config.yaml
vocab_size: 2048
norm_place: "pre"
rope_base: 189000.0
attn_scale: 0.177
tie_embeddings: false
parallel_block: true
init_std_down: 0.0
decay_fraction: 1.0
final_lr_fraction: 0.0
seq_len: 2048
Each number is 128 + 32 x the weight over its row's rms, rounded and kept within 0 to 255. Layers, rows and columns count from 0. Numbers have three digits each. The size before them is the row's rms in percent of the matrix's.

# gate: layer 5 MLP gate, 704x256, rms 0.0849, rows 441-475, columns 128-255
# up: layer 5 MLP up, 704x256, rms 0.0878, rows 441-475, columns 128-255
# down: layer 5 MLP down (transposed), 704x256, rms 0.0474, rows 441-475, columns 128-255
gate441 100:127140120152120126195083135163114084131136161146119183103120097146117185124161140091146120101111063134158098102127107141127138147174164103178153165172136119118086112098075148170124126144116173139167157127140138085142140117109182202168121152104128123134116117106112117127118108123153144138205086148102133141101165110151135146146103102133098159109069154039172111128095167152199119045192
up441 101:107102141124115124100105127108148167173120100168124144100168095103155159092131070133110116127128196128152093092128135114128118120147160096142175080110077088143133167121128109171122108182117083128101100123157142121182147140101136172099142104093159115099176165160181107161162123132158129133158144130133134136130093057146090117157116106112163206129126189142114134122142103199143130158116
down441 101:109099151142160119103136064090146111117186149111065119163185094134119160013078118088098046150086198099179091152113114101096138069146116142113108177149123111168127081081136108099136124159083107175165159161129113128100138079112160154133118081125142116111139177096179103144141181128056169174155110118159175101131112126145117105131110131126163139071096181145146161118136129155164178152088
gate442 104:220126144173096188148127161123126107136072098113103122093191152159088125135143134144127100159100171151143121107153150120119116152099106109113136027127124101127171112098120131132217171125146172117092160110132186144114122105124166134114154101117144169170120095114130168172116124151138168140078104082143137110150099114142075134133102110057129128090137103129159121129141118085148093159164
up442 104:165140150188087148150163176130094093121120161155095119096137139098136163090140138101067125123059133095133092103118129170150133159119087184120160045187149179110191165086159101094162117177129081127121113132155214149119109111121159183139119071122159138166049066120059131132131093101156155150097086046120121156126134185149124115134155134122132123089130086181099159151122171100126125110109
down442 103:126096108181081099111120128169120127035068171108131170144123186167123159110096058102078099123112095145148110120187142085115175145122122155118137140106060143133146101137068169090117183134094145078132146126171162083101105153123090119161143040143103109157160104142130082160128130089121173142107080176155067144101160124121124210126086100143134131056064044112077160125164139141182133144136
gate443 094:161125110173128099121129154133078183196136137136072121137144191077084148112114150137107182153156089140109134092126070122185110120166120145156106192141087146145165136087130153130138117106165147097126118118124138098086099110162066121074068104126070129125165154153142122157107149145127100182083100140131172085101135113127120133108140141157101176124112137181073114113135149157098213165095
up443 092:084088117122120126180113142137121142140170131103185119135181198092148145093147162152140139125134107088087135082132103090186153068194150185122151113090066128132093104191145159157089115167131097118156091112119165106144098099153077134070075143080071161172145133151108146143132088102098118129166095160084132146069186157150074165080100184142143118175188163178102148173114188125110131183105
down443 099:121169043078082121166131144086076110126114140071129130103049124112114099121116099131177153187138134146129204159033077091094147101122128114098084170153162129164156148146140126139190140110053126102116152138164151170135110104140121127209155138156080075149068103151091089115138221111141141139090165177177135125105162062109114145141100190163163170120089113137165116122127115147097108160095
gate444 106:092114139151099145113053112135110165116131063138140096202141133127108190063145151108116165223151117084106166125095114184166147145133080128100065110103099082141114071103178107100173145115068094111128138127143141111117115113148091116157120118182145105145146097157145193146172125128123068100099122105119157134152075143106146109132134121179101169109098073100174104175141145142088096121126
up444 106:124135155188167177100139143138097161124145108183168117148116080186124173099109193137160194173089103085158097109156134163140154090098108154115133117111105048164127099153181133151158203119109106153100154098107104141099083119132121184160126056140095137141138106170036139168197162146152117083077099115143114104117097130109134131167068125130102107115115075140097176122119159149064119146122
down444 112:122096107135120099101133135124090155132135110176164144146149149143075158100110135092107153103122157071147145147138203117102121132138121121093128032111086088133143149192205134138121135163123084087139167153166145112135120182155131154097202075145079154127157090139140166143153123134133052116142118165102113123100125168184136135221134164202164106141124067164130139134181157134151129164175
gate445 098:179156109095108126130137145144109101245083084146122114177159097145116108114140115109164133117120160076135141103113121172173119175176124113125119094114054131120083056139114143156180100137074141099135077128119192169099128100130115056173088170159103105087157118112182178173092094123179083108163105105101127111112155074109147145147135146206122134119120189146118129131159143085123165109132
up445 099:109084194139145106090048151179163125119092128170151184135135132132096168103097147101188148144160140091125146085103123112142120133126160091157108135137104147083143106130144095182130125106112084173152088135156165159156107132077114106151140129179142116105110137102129125117155099107196144106150090131068087121086127148140111111136126174155080110089185102170089122068092158113155173114098
down445 099:088108158116130169089105053155117103162156130152200098115131108115077159102117171092169130149126161118104180085125128143117144197112158159196132116148115096139189145150159118142081117122127155092135188114147148149164077119165121137204152156111113169096132096165152111115128085170126120151169133131116131154108146158123122120142120152129131134097255090152112103063150152077121156139136
gate446 099:103116110110094120160159186123134077107142158138155077106140118113152124122088115070137148071122116138134092149121200128098086125153155112094079156051104108141182103110181192067111110155137099094133101148147140139092130182153148132150183159122142082113114111107107170110171129104158120096174176105113102194124138156171110161110111123144143166181083123110134142124144105116184090122178
up446 099:129132181075133166075145105124117163128067131139102115127137188211104199116156120088082122119164098084158124087151149120141127142140094144080165115167132096087133130094147184144114156102110146171116185079161168100130158168127093183138114152140108086103126088128113123137101103165170207226131151136165134156143099100176147151169180161138081053120167161121151109113139147111161199070063
down446 102:168146089123106108116111072080129108147110099168126111128177133133135088151142203133103126163102183162153168128154120120124150123125121147130202161175178117037123149145088206108130089142126098140113113162154122128153112118118141135190179118187143111153119177115180104143109148193131164108113188129102101091119131048116165143122070148105156089098126121059112153152162145137134140118151
gate447 100:134119085134059087159155120174183157126192194182159119166160124127161117165089163142165165137106148162118125131133176139153131105164156082044096123136151150120082176098095130125128104156182158144083047170074123121119120140100101152134132118151169128161087082116119121159119154121118092143114124119165098125111127080162149146069138108110088139147157197132099164111161088084138132149050
up447 102:071124131124066110106106157038197081129147148080129179122115141126115113134098140164129031059109094158139108131100131144092184091109133141085144149160056132161143091176101067098118179114083153157163132137132181127116125147138124110129121089113075123071175161151137147118119153093132148159125124118146170139109103128160137105174144174125120071132086166159162148068154151116147120103150
down447 100:114154124101147161115133082096153121059084125134188132145130152101141138151145160102202102095127118037134098105126135197106157147110069118103189135093187101098129093108075162148082101056143155099162128089119148162113108106118142116127148152143182164135209146168170153103117114174164135160148109142176119156092096140146094143166090079055124071120158100169145124095134155192082118076114
gate448 101:185066106134102132093105171105163108117140131142116129153110119171105184134134118123201116066146101080090078113141150127094087176106141122096135140072105115143133116051072139127138114101037149130150146155066119099139132055100074107153121175129141081178072095144077110165181114088200139196080105125107067134129139105151143106097141153107159135069121096167128080117120099103144119128137
up448 101:080109064104144228155137125157120146061078109153138117120129105116096153125100138053088083150104108143105119089084108146155190109110150119140143114111115153113100159119141113086151137122156192066167112094130135097099119152149150128077132107126083138057198127133066088116133151144061073083123185134118170106130136181103114118162066165163132114164107134108155133176146127164132163182083
down448 102:130123073185188108109121080105127132140054114121147071026100156102125139081121198130151142128128139093119149181144148080135167140114119136147165067146170152103142161124177162122134175144175147096089086110143134100109086121107180128113112102106174147126123121107129099164125137121119086093159097112150079089181145152122138125114147117137127154182064154131094115061088165207131138119168
gate449 102:132146139101118115172155086111130086106138102122094171111157143040056138166108107128150152196191116149149104171177105105139174098079147154162080167129191130144150080144147135070118167084067091152093189095116131136137086149095107139152131175103029122102136106157052119135163133137161187096152107105124129135076122167175084123112146154080130147125127149163143137116087164095103125113171
up449 106:112127077161149144138169168122129119114114139154057055084137109090138083155151174138135137069074151138110189055107178101129129132131092191113148137096107088182077108131168163149045117161126152110147065142081109172173121202150158114086123092129136125127120133084135117097129128130091063170106174076131118089137138122097134096113187071102141071094076123143188130125182166135179161168145
down449 104:141108074147176104126068127086158106100101132108114135146131089185110143127195139177175161117085162126100123085171113097109088146100133128084157174109070126199117135140154193178136104168097146173131104111134145081162130066107172089092125084156116105104099175065158088113191136161137151180106144149099131122142110099122155093113122121145055083116145083129153156138206135181135093069133
gate450 094:165182107122064203135060136163166114135154106085180128144137126150132089091108172115178109208121164125233114105109115178128138176106179168109131124102153101170141102079112149119143086109172121119170115040133147141086156135100089160138051101113125108114145118144137177123163165122132144175143132143112098167188159129092159114129140114103108110141100119152140132110110137122177088153146
up450 093:154153206125116106086108120157182156152188126131125128140186101153093162112077129127137118180144103182133107113145064127147104063136162097140037146069126124195152105092191124138085131062135097130093114096153099127095111099131178103091174101084171160155176109131135153122141139086145123150097114089130182128090096122148155133163113127136112131143113112150105148108105170146116108113114
down450 094:126175129134140137150161108133150133167164150134144223128152150145124109171113097122098160100182169126096139156138156129143024209113128116113091147169114096173122152163113096098210150150179098149171109124130118161099145144085128129126043096186147120137133148120128142171166098094114107129137070117150092109079127111116122097189076119133117100150159022125113168132155122149176093120104
gate451 093:149155136159164084087121128154159116077126139109099067153183127157119118100168124158156135198151199149147099133142145151134088133072047121114134142133137105148135137130197155143125172175116138115123111121153153130065123167123114127156157120158126094067092156153144096101215086107114179134150162094115112084154134094067188134137111109161124084138137199202167141104127161088048059105129
up451 096:127114140111170125151115118110137162192139126128130090060094107176116086155112088155107158205084120161182163151144083172120112123141146112150152129129072096090164167105155099189124117151151124091187100178184158197134112085050152143093197132143147155157178082137143153139156169149132080155128169112109137136096139162132107071127152131157156155189128146074126193181117101081136173142121
down451 096:138165136108123105110171170138089117184160075113056129126064115155185156121119096099087105166092126115157145126141125116160116153156111105136150081137105162132105106097166106139088105077110084096145153106139143147098115139106137164106119165089183123158132162079132143117097165148182066140112122173079092135134147158153148091129094185111117114109135123120154124112099179116208153110135
gate452 100:071168070138114103137099154176074133164120126164120123106125080101111132112140143172187090158128183103155098103110165164114085146158137075145147130114094131099139159045188099147098151137167101139195144084086106147125082121122145163143086128094148079132085117148096148131112058145087154138108155137164166136128127140165114116158103122089223122165112140181106226175103132144057093172180
up452 102:129145143123120104173127098099094131125104120140086104237145083152136089110132045136122094093117133141124099130102149116080142183197100078110164067136121099171169100128173166082109135130149054176108125083122061162105115097166137057087123125136120136068132104106121138140135093147168165142161098124114168201104180075114149122048137109099130122124089093119124146144099127145103159063130
down452 104:093113123088096114146130122131133101126171113121097117145130126189128095123171120130135118130147089139074140122117158120114156135192123128170168126131059119159209151181128115115117113149138068171054082105171087151119124159199164121068109113132136112135096151101104133170123056100117158167161144138137139255109107038111108101128130154081118132139125126200057161155077127151069121071125
gate453 101:095138124111070091165146162105163098129138137114137067199146190084129153116123178090118093128069186155137138135118156129159089102073071064088131186116108175105135135144134115122108124136181135134134129073115146121096134142138185120139097070106136127126074119116095139092096110155103066145112140138121196135101112169089130159167141109145080179064059107095148098167130129159181122093148
up453 101:099110092143202133128158160185161118150136128202142087111144102193156077109106088130126145092147147139131125094113092166100149117179167082133192104164135134051126080150150096132099110148125128112162136123067142046133129191083115121161116104108149173136094072087171128147104129090144092128136108166150143103084071148115103150134169082160203164200125127132126138154136091148144157147151
down453 100:148077137109172118122142154138110169112150180151211135088148166113166099126127092077151139125114147082068110101154096170179141041132112085121136111103072083137184114108131122163093138093136120130137205111150067124206114135115121091107187144135118146162173116122160098165137168093133107158177105126131128063079103192167135161119151095153125151151151152117111129087145109087101101148123
gate454 102:121144117143114103165072127125150116157131088149105031180108111095119148092110146148139135130167105103124130154100120156102093143077132175119103115018182130134129086130110118165106064104102117173115173142136138127147103112165124069090115145110108174064097076095105102135118113110092145145053139082109155078103091170094166133153162139113115142169188100123136147117092124036161136071130
up454 103:082115192074081130076087148186135080101056130184129117140111155111104129164169137090116112121120125102150062144093073133139141125169128113106157076111151075123095172070111158136145171165142134158124097163168150167102128126105189159118133183087141102122138124150132166101092180100167155092171163233196147199136092106161175143147161087147126216160160113092128142158101115132154172155179
down454 100:103141197136152098175170148110103150111123150145081140099110151117156132134158196170138163119171134130197167117124143135125169160143154081136129125151132163060077137130166129100170145084110099133105146087185127118122139053165141104091158121140127109142160112136182096096173184130145035119134204123103165111165197136118128146083134149133151176162116127144063109085091074133187116127188
gate455 100:088126162102157134131129162122056142143155073181130120206125137110092153163143168083113072157094146144090120113178094114153160092127149153169086143182079138084075081151156114088079169144102148182172160114102165134119132176104150114076165131101137155149157127160173148086133154146145134118146163123127105117184129112190170131115086135137126119119119094073095136095110129125118183104121
up455 101:091101039132134119133135159145122164100131141172214154144099178125157173118186129159157146136080087148103177155153160130130146128141101195143148166121117152149154161094085134065143111114107125079153204060109136103107126148159113134180063075117082163137168182158100105131135176148114099139120128176102111150145044160117140087160114145087085139129133102144212061148130110131194168141159
down455 090:165108066137088040148072158156137158157110171174107133094132112104137171136214116090140133146095134123176180165085108152134124106141150166110121221112115168139172140128106147155130152127139078137140134085082153133113106122120165110103111111076078108140108172077127119131140131128121073171080123113060135102143078165108171176130099096120156146111134128128127090107156171084150106119172
gate456 102:177115149112070056148126101091140094059166120128109205199154159109064125156103157137105161118109036113072128055128080147115124132111124150133082132165147099104084120122149146108137161171141085110105121062182157123120103060088091099143115090061110131158137054145144117112112081157112089105130224134119126086122114113105173110143161170165123169110120126104179113140199134119131123139146
up456 100:035196106162094103150119137140068117114097064181121131102124145161135156177171121148072132099130154118191164145099166133102136040113123157134085126146108098115123106130133128148135120139151039118126116128126144155156061107125055187178137136129181115109102169061124138138124149189110165150119099174156143145152107144149123098114106065207154148155116136113122179176123061106098121145150
down456 101:135122172121120118153147089094099129095093199119113137113123176133119123167142110155160131074188099127163117119169087173178095133117145078171093169123083095145149138140140150131098132127105030158155116155153101147183143144163157093100115141092120165114183124185163106097066133135103083154166090205088128134165121190106160172140134129132083115155167073088154144171094128124132175099144
gate457 103:173101121054140081083125138094140133154179165139143127153123110164133111075146171111086176123135122130167143155123104160145115166100105142097133092079128095152128129071102112137170134078178121173092114160071102064053173090142162056137087194096091104111108143104067105114146167123214143141135149063107133194118118135134163125098089186128126148133110106167101078101067093113110177179151
up457 093:144090203066108119115152147197185149147129140147132131122146136146104127119131114154105193091093103105147144089129148098108123179130079120132095137148112148148100149097129108181177149156163111162124130147127161126171123122134099118196163149157102111175134119107136147174151035077108070145174090122166082140073119143153102167120132151143137125166170111172142229051111076153095169133160
down457 096:082123133121102144134119075158122117135160155085112144127106121197154137142061044085107098129114093138164124184103086107156114104114099076130107154049114125114154105133174132071140112132146091145064161168109149118092148159177148148136131114149195113090097122158125160166157130152131172113110112078134167141118162108090133140136134134098139157138151043099122115243119100139179098071187
gate458 105:128159077106151206154096140091144128160077116167137195103120125150123113192133086142068139119096147079124142118079135159099094064130156072162102138058096070137104123192091157122117193119111129105115147108145082167133163119093089201179107131148145076132118139139113124144148149094110116125141156115146076169142108092177158091132100112118084172177156127057156099155104145159143155146168
up458 105:103046085129157128078145192083136104054064113104217097133169104139147121122122139174135107201089123077100102057118112129120109162098081103181101098153124131154128142123170125130088139153147160144114165088104158157133115174133123101087170150198100150086117161157132107068191148152165089124137132146127097151112106171120122105116094170103140140193125062096150143095142092053106117181121
down458 109:128155120039147080093131152101158080161129117081127119105192110139097156134153099095116145150135105134113108156119142147154150092116130187195116145115144125103069162168107158078176093066127089124087111139086179131133172113171154147104109120183088083159123112078082109187119125126181143137137164138130141148057124093170144125119093135130115111088143081074114155133133136131153133099127
gate459 101:147116130105109085108116207090130180158154147126088126145104170112128140126090147102182156136088150124134170119133171118147129147070177125107149120090134147129170105158128130159136188154139190115185120089157139159182151107102146112108192129106115127105130153135076157088160098118204123116113117171085159144156112122066091143134140143178027206124117118137112155214136139114062148155164
up459 105:101174113152059121149125041132180153135152123096162046134061133090106178082174111181153132044144173116153106100133128088094120063137139151123146088132156077113102165106136142160139144128132166111136121127166135164125111144096131093114098144106145093134082145185084155160173119161129154056091124152100148130193129095126095122117144095133162176122126086129145090161118071092121086085106
down459 108:024137188129132120149131116174114197096122152146092156134074133121162164151110155093154069125109087081114101152123097127100106118089147094159087159078128116133127170120131121159154126087078097162181143134145177154133080164162123085133087113158065153031109128082128086200076143140121176155109166146050119094155114096104123046132154110189106147079107161107115130109150090144111149154137
gate460 096:127114119086119149152121114131140104133133099108059152119138154152116156136166195133144093138090215119111121223140107146126152167155091083153137092162137130137132080112139203135102193128127061134148146106098054160139120109100145125140139158120086158108124098166153160126068149136131119146091159182177173120097145074072127114088086103076122096092192100109175146131100175105162205165148
up460 098:123199122101092188135113150150165143113073139124142135077152074112138137194135099092079154123132136115100146104104118139161157097091109133171108136138142178123117064132144139162151144133145156154175130101112114136115128147149153114088123116106195148097203100072155112168180176150143097097138169062129101140141156127103148129147152130136147141114142149134136128147116123069142189148154
down460 091:137137114128126114080150161181129126113101150143200120147068178165098127178104146180098206132161079161112148144141148162143185153193170152134163178084195181127107160084129148103102197167121183096097137186117156148156147077145167141050113154100176137135103156108138123125175172125192133158143108141153082088121143172108116111118149180161114125112111119133143157155178166075141153079074
gate461 102:181132135123108105128038103183057093080158124104144208162151180118128093088108175165077142057159186139133163089080095093114140104103146123182154132127144103117139142160130148141159119113103112141123100112153133084159140129144129132160082146111200101127093149135152136097122182092134096109106171127115122147117136143101115178160090096114135140194091164141198158119135107150145201188102
up461 104:107143110159113111173061102164109143152153062084100122119093182133160136143121113130144104173097171083173158078090113135127139118155115163073125093121126135147139129126160187164145134123127156152095190148098110071124134054078047149146084088119155114188145092144191150103129146080127155133123137100127221143076075092130140078136107122172100140095086135107128074156130118152136094123091
down461 105:129150109140090183145156155138161166076118147096142131076125119152121120113124059094144131171107171075158154166179078185091143171130098106082162147065058120084093131156174171112166086115117121075137155103159098105104124120090135096195071087108151105129135078126104117131195144158074130102149060091101143139092097159141143125101150102120156132143139121152106109185125109076121109107146
gate462 101:091137105156120109117054100151116080120133127123114108162177081098174089146121129120208106130127130081123139121097108187091132132126137153104172123117104078156169193133163177198113118133224125136166062116169115116162111081093105101088087112155130143135083083177091135148143113136177152115130150151131124143164129127106132129161084119193120054117104138070210111090095079139142185151079
up462 099:145076179134101134138144126158103168126148148057110145231169078092142119119058141161169080149148112144206146108097077101078137164114114151136086141178132116107161135107137145131107120121178100093054167164105158099107148130126120129153058133141095146147124112113120119092124111122134108141105187196157068155151138121106152114183138074094097035069163149107156119074179135165132127099146
down462 098:103144142173127111112100164129063199135120168086127145104145118102099141183120126144061101097134131131125150103079109126170122179144197087095109181118113132135104102146170139139143100098132168090148094144134117129122099138140151123090076108146163140108166109157187095131106154151099131130138100120174108142065081097085147085131144150125148028065149095091132165126147139131186139162091
gate463 098:089138133111084115132086201128175142187147058116126101140133141154158087128105102150102163100097139163158144099069133133152132149127125121127159070197118201092141119141108086100167200131087103096125162126127127150106188089049146175182111074190089164150084126122156090112137143150130094151152136126170098126108108128131155061147088115138120100142155135117102167124069122143129161111140
up463 093:118144122126143129149194135120103156118051139105140140114103157131082117109163102155122108113152081127131098133111136156132146104131078134167087125149090126174140124145143110040137149115150090105124118159124117152158153141146135098098122148100163107153193169153102141122057148178156148073151095178184151082160170129161105080109105097157146119160128098197098074148126119124073136161154
down463 093:116154102075091156136131124101103155146105104142101134084148151120164167106097124088069129156116166134141076097143049135151140134085092112170168144133170141145107129121159112170098125106172093135141139182118146129161119145176109107159070109089140136156138196099138113177168095072164143141101127098061122062117159117112119141118108101106139152097203120105122133145118113134146086155143
gate464 101:141152045188128146131129063161151141214109144079146124105154104195131095114113138140144097111067095146152084131146106055155146093107082155075142069117149082142125156110123131123115134142129098178125123145102108108163110128088108164164147155120077100098172117117092112137125123154105124086133145122129103090120108095114187158176070113087136147112138143157159104080075117176113103098113
up464 103:090180139107139097130114181109188134146124141128159105169108124098156110135129137151124136132120121151158137175096176102065158161178129087114113153114145153134096109047135195205150108114132138093140193112123134121149114102144103124068063140125153132156091104129145125104089088041143110097171156096092085106104164115099137050091138122127159117126125180185123136114161180052244123172105
down464 105:125129133090102103177118069089096157128140086104131115169095118125143122125076144152062104168121088137078187119094064186076101129145105119171113080132108123137095129123143107139130117081150137125181118149081088138108149162155144131136167167180092082138145145154098142146137125177143124156162207121173101145109116076061072104133141154105147176143136062172165132134146109080146135178111
gate465 096:142142113127085089128126173100205099128113114146126162147095155109167103135114091141108150092112110102113104105083042088040137131087134048224096152165206145078106094149150153160088078142133151147169137071101126114085083150094106169164108114070142111147128171113097155163132184082162078129115144115118132169135170125090155111130106101050093073116165113101140154114116087146123125102103
up465 098:126148100144140166122099136144153115144157081154141141106071127193144110125077133075128141110127112089066176117176095102100086156134159155137116139104142231129142101132135151154088194117111085092115083099131108141188173131116221107148099111126141143156112140116148143156151127096167206081108070175120145109147168104067131120143095150151112058134085145145137110112157103049117162156103
down465 099:151113106148066126097127101102132171116136088202121137174154133114131115132170156167088126123128173128159137170109107173144098153142119125173147184067156134091093118094119156089132129125129161191151160137158176151157076117115122062167077120096162151196223094078149108121108137169101126107119135119166137126082116191073132090014179105114107117152113093137134173105140121090096144129153
gate466 096:136119162104089135078096168105160081144142109121132077148148155134105192109083211121135075107144155106128156124065113101093215121112163146143183112128090115109148112159163170162142141173144096114164094123144203110113107164149097163116151164109115143127088121108099054143162104114121074132144120145144116139123135150134186091134111108096056103175160118164074111152094141131107116186140
up466 104:162124054129096154129139094094118120144139117050141126099160166091122112179157127118103162179081126180095133080174153099151066129170119123159081135156134153131147159080062098096149063140128102093143155108091084156199073172140178141126090123096194135119080120167123176081151067143115160134108206117146102185100187172123132158159146124161142139078099120152133133105115103131136136108152
down466 105:140120117126127148079099108103195116212180168148163094088141139120093112139074116121134149167094137130151112135143090153106093116158070122111099055165119144187130156145124111076133074127092107150116130162179081116103140163094128112139131154111071131083112126188160167099121120207114144072138109113122101151144126162118144156156133087112115130155072147189147083151123120146077127115179
gate467 103:189151127095137145064115152133065102163163143134148101159150119101138170104142156187113130157137135152145149073149121103122120094148120135121115159125126116153149150073177093090121104108109121112163163142112097061116109132112120121182029145128114150140155159160127118111122123144099142099096160135121123169121095110087180100104103173132093119128130152183092139112130171147174109084104
up467 102:184127056091111105147131099096123172168106171127113161187130114162113098139185127089099074121177159109114096111140138141132122132084136127147103131223135111132101135155143100141113134128138155144109067170129128191089124125139191148128137189179140072153142140105114149118101109107127068137119198099142156117077159157132189084136141077136134205094161170119119093154103115157134164164137
down467 100:118088165178099118116084173123135137055094145087157135147161156139099141109101102126142134173072142164102073113154088117135139159116192156146074113122151118125101151098129114107129177143130139123123152119214094116117099110110195202165106087141187148103032149163172108124142145069168133090152153097128106119144141133125126162066170200158083111119131127102104088184087158142114145115194
gate468 106:091063145120154101123179136069094148093173123147123096065130134225113150127153157140146145132123116122090149099122137119121105159165066128138098117115129146113109085106212129107147167113119136116129156146167167129139062133117120134144125079032127141055095117131181106137186079133130078109100153120114130189121114074114135118122131111105178152106107148106118205157107105141188094150144
up468 105:129122076141164077113105186095160059166119128164134183102133098083129176117175105140108185116145118146149130101168143109143112120125170104083129152128107142089182144108127145115146097187090120125137140103156128168124123111067177172079082115130037097097121131176168125095119084152151193099146077160066120128167139142169095188106148100155148067103169097075181114131106104142157127090171
down468 106:124141097162149135155134167132160196113093105104174138137164140081071119174177127142149148147156138109126162148106098045103134075119126114120117135150077148145107117092135088107127148216111104147089160139106175084126112112158156122110093107150171091178105181117122109139073120133201114123156093079052150159104113151089102110030082156124179128121109121098104110115122180149113133088148
gate469 102:103078099142114106158110148126113103168212116137116114151144166067104123125132124159140107143122159162175122118106148126121158178150083066177173111132127034114079116157122099078157143118163176139113108080096121072101092102125140102104127142111103229105168085124150149166146094139090118126114107050097179070155082175114117090109118154128145143075114155107131155120117097096139132126119
up469 101:150163130144080108134163175105101200087141145125101090116108121148153081143077140139157134133106088135167166130108169176176133123118164105114131161136096145115113122149108093118143108079111137115082180180137180108120151161126139164124061171168108090151124110175133112133187188173117136185113148142068092158189083153151141132151128106129081115133104112174130152117153115070156110107130
down469 101:132115146107159150148097134149123185089126101136105099092104142116161152088113113162220112135107149094065168116141080124171101118080132156114119137160127175089113124091133172173161118104134135134146201116170124173159154118114147068167151127139153121152067151083117157137144174137162106133130186140155155093090130142169146174074176195150071137104050166149086089138134125114157146101126
gate470 098:124189140149115171097113167167103159111084066087202146094132156124178087094195104121084115148138224085147127103126160090136163101133145185140133107147134174187096104127176029160142125089080109124124144152150136150141077113095134152128148137082107117101155150128142154124110149112171128136160074103165126160100127117118161076100145094113078077113117093168196093219180158104144128127106
up470 101:145096161090135165114143122134134137167072111104111137148133078150124105115154056127141121143149189126137106104105168151105151138112114178121127126085086150134155150091131125166133117096116155118156129105131168145190095104062167178135122089135145136091139089137107169109127070186134111046127112163145154116114083107132117119079148131151162070179152111169153104183142105102130164179159
down470 098:163139144127090114142105102142108146115132148084183166141090151160123128158151079127116122140159115109103187137120161122100101146137104070103145109160116089110183200131142092176097117085080134091133050099184151098114080160091089099043139103177151145132180145140174158073112099129134196121173135143116164142124123148092107064123134171165110140137116118174170175179176085088146166179098
gate471 102:068113157112135131163125064146127120142184107134106124107156178091129117138121091195081112159148179110153066081137098172132182155116177107140168139136201126146138162132144116069089097121069156107092106130093079140133096164119085138130152107150133139084091108145134082057080126116119083165080114078082118212128141109140074097131148086132132111054089149121068124118133119095083123155137
up471 103:106080112108149158169179183142091138154186093177171086095172101172152152181113170149152172085099136122092166147134146081092117096113106113144134105174071093115098091174167107100156142110131130136148098098143140098159211110152143123145172144143131069101145128090178203142123140164142127164092150134141147087124164103144149085102115148099151179121152146118183151140106149181124148057096
down471 102:139137095157094169135137073137142127138181130134058177097152110087132153166128120121058180108161077125090120178115113084135056160115159089146207123081117088134115118109139135108047064166126133127115112146103196129147119117140153106107222113090119113110153141094137132120148172108152186139075128162129145112144157156091130113104152131183152077151130215134133114162165091156163186081127
gate472 096:190098148118130134137150121081162143131121142114119130210188157126123097181098141151090091151138104141162134111165076108138130089151088134103101135076109136114116156167193161125144151082109128129161100108166110073097151155091139059121126151090124119088076143103124115118099101177138170184111171144106095144159123105205106064113138106088159085134139145182161173118166119110121079096178
up472 096:106145116141149107117100211110134164136112116081150098121109063134128145128152108133117171158090143119113114156093163156134117136126152113135152120184149124172099086085146108102113124162115160149149139112084096140103101113148089166143099172143063123128140151134154171100125152162123145109178159095172165100107089143061211104105200177136125153065165180073108081101118106164138088099092
down472 095:158174137120101067120114162144097094110107100168107120118058155129144196100125106161134114166102150184157157125126148102128103170156119116083098173110142087163137096123092164146134106126126139104135108109115097137153054100112065180166105117139124121113164129107150115132060099094106167128174098148114109171110143184062123124098131110217159081132099180106173165185081163136101167139158
gate473 100:164108094099102127145125132093107106125128145136145125134129165105099162178087120106140154132153125146170121127116118105157136134116162144105115206108149141131155124119159107119133121131133099138081124107146146065077160141161121094140160126187091160168151149091180140083077133150143116161117161162116147084134159159139101203135150163142133171135151189174132118147185133085085149130130
up473 100:101145118147136137092122064175101126137157114064170028097082127094157162148134116175138149181112146097102138083134139208169142119087134136121136156128158137144177124094107154158075120153145110112103110163136131102140158123089104100113148150063141159128135107178116139113113156130135083176176176161177144137122168109118196154145162125118096110141134120184133106121136088114133092071112
down473 099:123142162094049124159137198146104140181093159103172176109121170159118117102134096056146118118076096141150160094152064146132123193138116085157116125120105117177056079123124125206115201071146147136172135096090157134119140104156128206133116118078128063103080107120101121161159184139092110117145104116130097120126068103086198141100098145134168102091118105115053119127125100122132121142141
gate474 094:119113132077119161076159109182060129055136167153122085038149078122162043127107133166158123102153110120172178090155157155099133152140134146157119146147121105181111097128122191155093149130177147098117119103136150102138145086107107128064180122131157132118149127196136143153144116148164176158194082125149122160092064085175124109121159171149093122114164160122127069153145141067146122121056
up474 091:098148104187120093136098128128138071101074105074089173109099214094043175156165078106192110149086152147094169122123151106171140115183144135119135112109169140135104108143215066137093125166133101133104148115078123158157094063117160159158102126116134114149127106084132079098062098131141125103104134159128166114117178161109117085148125189136130114137037115189115124123102128180088177153125
down474 087:121168141128061136145106151130136074158118169124107150135094131104135139121148137144085109086186169124118091134150107120138213139091116120154133076155094063143124141183146159135202114123119152169139130126154150106136169143192111103127129113128073109079094110153087084114092142093122104155135152144127112074162169168105145092180110086122181187136130120088128156133162123169112164121123
gate475 106:179182139135134122158128162116107167120129151084093162062112114082108092152155105170144123166201099139172131144153129123193111209076037122137135182165134174139110142129106129131133124167100088203127120129077144145128089101142108185185127123142166136195088094127118124112111189169066079162119103085125193141124137144139144161155074069171120080181107131150114143149105090082122162117114
up475 100:102156115122131090157127121148133155124139057128121125088156119076141151115142082148135159143051134133135113092101145128136136136073138099091103109208119159170097134122194133143036125133087132146109095120124172128089081097187107136120111108175141143158085055207152125111137153147111134158109027071187118180082081113188133110108160081130133147109150140199142153125079136126151217147151
down475 100:146232157147105082188097163106139131158109134148164116132107119112128142097159122113165105157083161171115123167172118073127121133136102122117151136145125092149084140111164146168091055174136122147146146183166136063164175098101111175106130146183125154154084104133153134121103180186117084094112106132135098142100151119115182088122206077097097117133083153119118166172117162084137120145117